From a checkpoint of a small transformer trained on Wikipedia: 4.05M parameters.
Each number is 128 + 32 x the weight over its row's rms, rounded and kept within 0 to 255. Layers, rows and columns count from 0. Numbers have three digits each. The size before them is the row's rms in percent of the matrix's.

# layer 2 MLP down, 192x768, rms 0.043, rows 110-124, columns 192-383
102:131076085143138105158072158112159162131124085141126143177081109123136137131128067113126136126123123113117121123171088149121119107157088124158144152125106172125073165126169188115131103110109149120158092135116156119152149154149153131133149105110072112152139149137135110073205192202117086159159104116088113123105120179117117050110129130165193141161118184186153148048135087125120120154068107110217103127119147165135160173123105112185159117153178114110111176122203131115135072045134153146110045124092173159155121140128110102134141108162142132156149141129168082108140124127144155129
097:156165103125101123180128178118108149139110165105062100128168164099108117148145125123110140118163120175152154078154101105150208107138080108143134087158120113151117082118146116108104095102113084129103164121124148118126121118093169036048136094196108108175157150149139135095139153124087129144079144095179145109086141087111166168098115117144057120052116099077156083139165124108056098113136141124092084120100069128078174086083127124116167122237141107140171157105136126084132132098144150120129099109084170132085064071129185136158157103135103144061177099113066124153155106145110136170
101:200137168156084101152099109165173156047176106116141139120101077164100161125156104163133123155165140085157170211146160165165168134106138216138164138130100040093127172096106134134103127130111165132140161126088100058085149141148101135159144146144155178209074143084113137127122138102161120099157133063157134155171103118128066125134129133150149073140168137122132188105191142150104086141095133153185193118159146059095132069126104118180123131138111118119143120109091187108122147085126104150118178174104128088115145086200118088130109098146144144179117136098157123125150158062071149125
102:197165138105091123168147103172121123133146180069102064099140128157110090131120099091124137123088111118201132122121100153183139192153134105072119072069116134155111108122136120158117141081150117082068150146172095166137156167128140150153101084156175143119113120112099188151142148118155174141094065078156078146157122040112153091098141125116171158167191176138096149100087115119141072106117122091094090141133107144122056098107096117145145110101166178124135129144103101138094084157232133138094106114055146064094131079143144132154151121102168063118081129161122189112143128132119154110
099:044113228153171145143123117115117123146123110173143138130146094079085157126163120084136159149159078123110068085127129134111141162147124134160114185147168122176139158125134061131132108082123104144094194169142138107094118160103177130131143115049122139128131086110118110168147125138120114116107099168125120118155115154091135125183121086154105207113138159091150134092152123218131111135121151093186138189080133121157124195110181139077109167122118123138176156133141107114140093105131075067160161157118130152125151102172143127039101159106153064134121102103167077158154181104113147072
102:050138171145153105158166137135121077123160152122136153109147130151152157086138168088102142163117106194100068140069082108124070107109057187102122079131043138129086115186091102150126104135126161070134161113156152185083109132172132141159088119131194139085140123079157042088068177075173104090147154160162187124154129126113080173146150085078158138145119177134115134187136164078076189167121134087055189117176096186075102177104127108166084152066155128126125115161123151144144106136180155088141124085092127110099074127145155091126116121127068159139147115163097125134084112115096146129
100:115111109132158114111110098116132143090112093133174100155173124116100142164066097082122130134139145129158081091091139146070125134102126148143088126130093136133163159095131076121155115108100189107150122145127174169114099157103087137174119147155119154079178153115129129101089051125116143112121090119066100127078092144128110117107105132134084142116122123124120114141100140139123148172161079098170121143118132099092105193097058098099160086174106101133199123166116127132200122133166126123130165135140155114146101121097098122114229145165114165136129169092071117105144158156152122188
100:063105076080162121118121126127119129157138116097150116152127131141125092134094105105120143140123140149061158127082143115133112133134000121114116136130198093113007127087086147108091109099102171137115126116172117134124125193068143153114190122175147120095096102099121105114145129149173151130165111124155167103158146088107147110100145135111122129137159141159165197140120196102145101130100166089148118159109128134123110057100152111118082139131152118134091129079122115111201156143056143113111129100153189138071041120152120149126222104134185122107144153118120107121106069130149133082
099:215149130129066131084145106105151139130182144090139116111138177108159168171101109163070115154143119136174146158152173110155147205141164104163125204153114146128085097129138109119118176120108147124067113125108143121152164143105185121148170117081143128154122198119108111119095150114150145116131170098137144114106164120127164140133137130131154172177136142101117131122133108132104135156091138110151080188196136122156142176144120141174122137064086120089172128141168111085062138204139137164176171144090114114118158139111116087173207102205141163150127132138118148187170124124221129121
093:165131113072145096144123118158116172108118146164171087132111099141187101149088122100153121079154112236090139105156106137138109065121107148172184099127114058120108117141155215148115096110130173151210140173153145048165091119114190159122099161138154154119183060082191108120105119088141148163157114106198168092146099108087130089154069122121180154089141150119139135093202083138091162162121116101146129122127076124100108154128116151176150102092085178084093096092133140121143092087029116141130097124128102122108192086072131087073136175179148099145149152158127190080158169107168138034
094:134075089142138124166139132091154119081184104141181083071140094120165108139149156061141096142125163133082136114141127154151130094096112135122075093090168117116195159082099111185123033138121131155124120140144115157116162149103159138100163122129125120107130100111117190152186105112058135166154208133123169098186088114116133157100096091139116072156122122120175132138097081154175187144171130127182073156155121047108095055106149153148128115075112167173132063147099121147172086128209102131173191136164204115145105106087205094098155148146071126124077078100116143111145125138152151093
104:160134101148144176132147076151110123207094127212118103114130147117142132114139150138122159140138120097163072157194094149139140125101192140115111148101164093174096107113088169131114163136092146113087083141087104153102176098139088087101101105133069150140171171110103106093135126148192122129133075165080092099117131148203143096178147100126154070122142151118067120095117144156157109147132061120088140152098142152104158146141067167075066090139154154167108124157091145060158128105079156133091140117151133154136117153167172044096133118132204154059126116154094162091133158073150086141
094:171140129161124079112157145164104123149120155125152105094102108140142108142076113161137090046106165156066128161098124143061128125129093135156116118133137159154101145143128081155131174130074134131168154072124042141132079155155171133148139162123113147110133113134125150150114092163103116144149114131173224056194100126171110146166166105136112126098159082086119055109147172161122114231107092196179133126131116056134146130185124175160055161124090124112104140153137130166079167209128089115071132134161111128118104159092119062114151152086140128116084206099108173097139099140147134153
097:081180115186105134142135174170113132061147080163178137142152095121111164089147094090110125130166132144137124108091110144096136089110185097135139151100189097140106116111154111127147163144142171169124103106063089106098116094182139093142079158083123168109146111153120121123105150051131122188144099124134098172150103220161072101147107141115141134075110106104085066113149172184153121123172139169095112157175127171106167210202161123074142103136145081136148125155087144107099144116065126112082120086148103156091183143125178089111047072124125072113101161140118175102076150196149145119
095:135124128059113137139096167171136117191079179154119108121206139102130094118119182199147144090107097209147108123144090125155102128125203152093125127071054115174058102146173163117115145129135151117158189061081139173148166070130078174119169112133112104142112121085211122106164139111078133117149125178127147150110106188146109108112157114155131126135157075183144130139097107092122125035145075092098090138103165153156083175130157134135037116118125162126138154129081135115120134069126123126126121149155033160114142121149076107089097111112141168110116162175124105104165128105089132101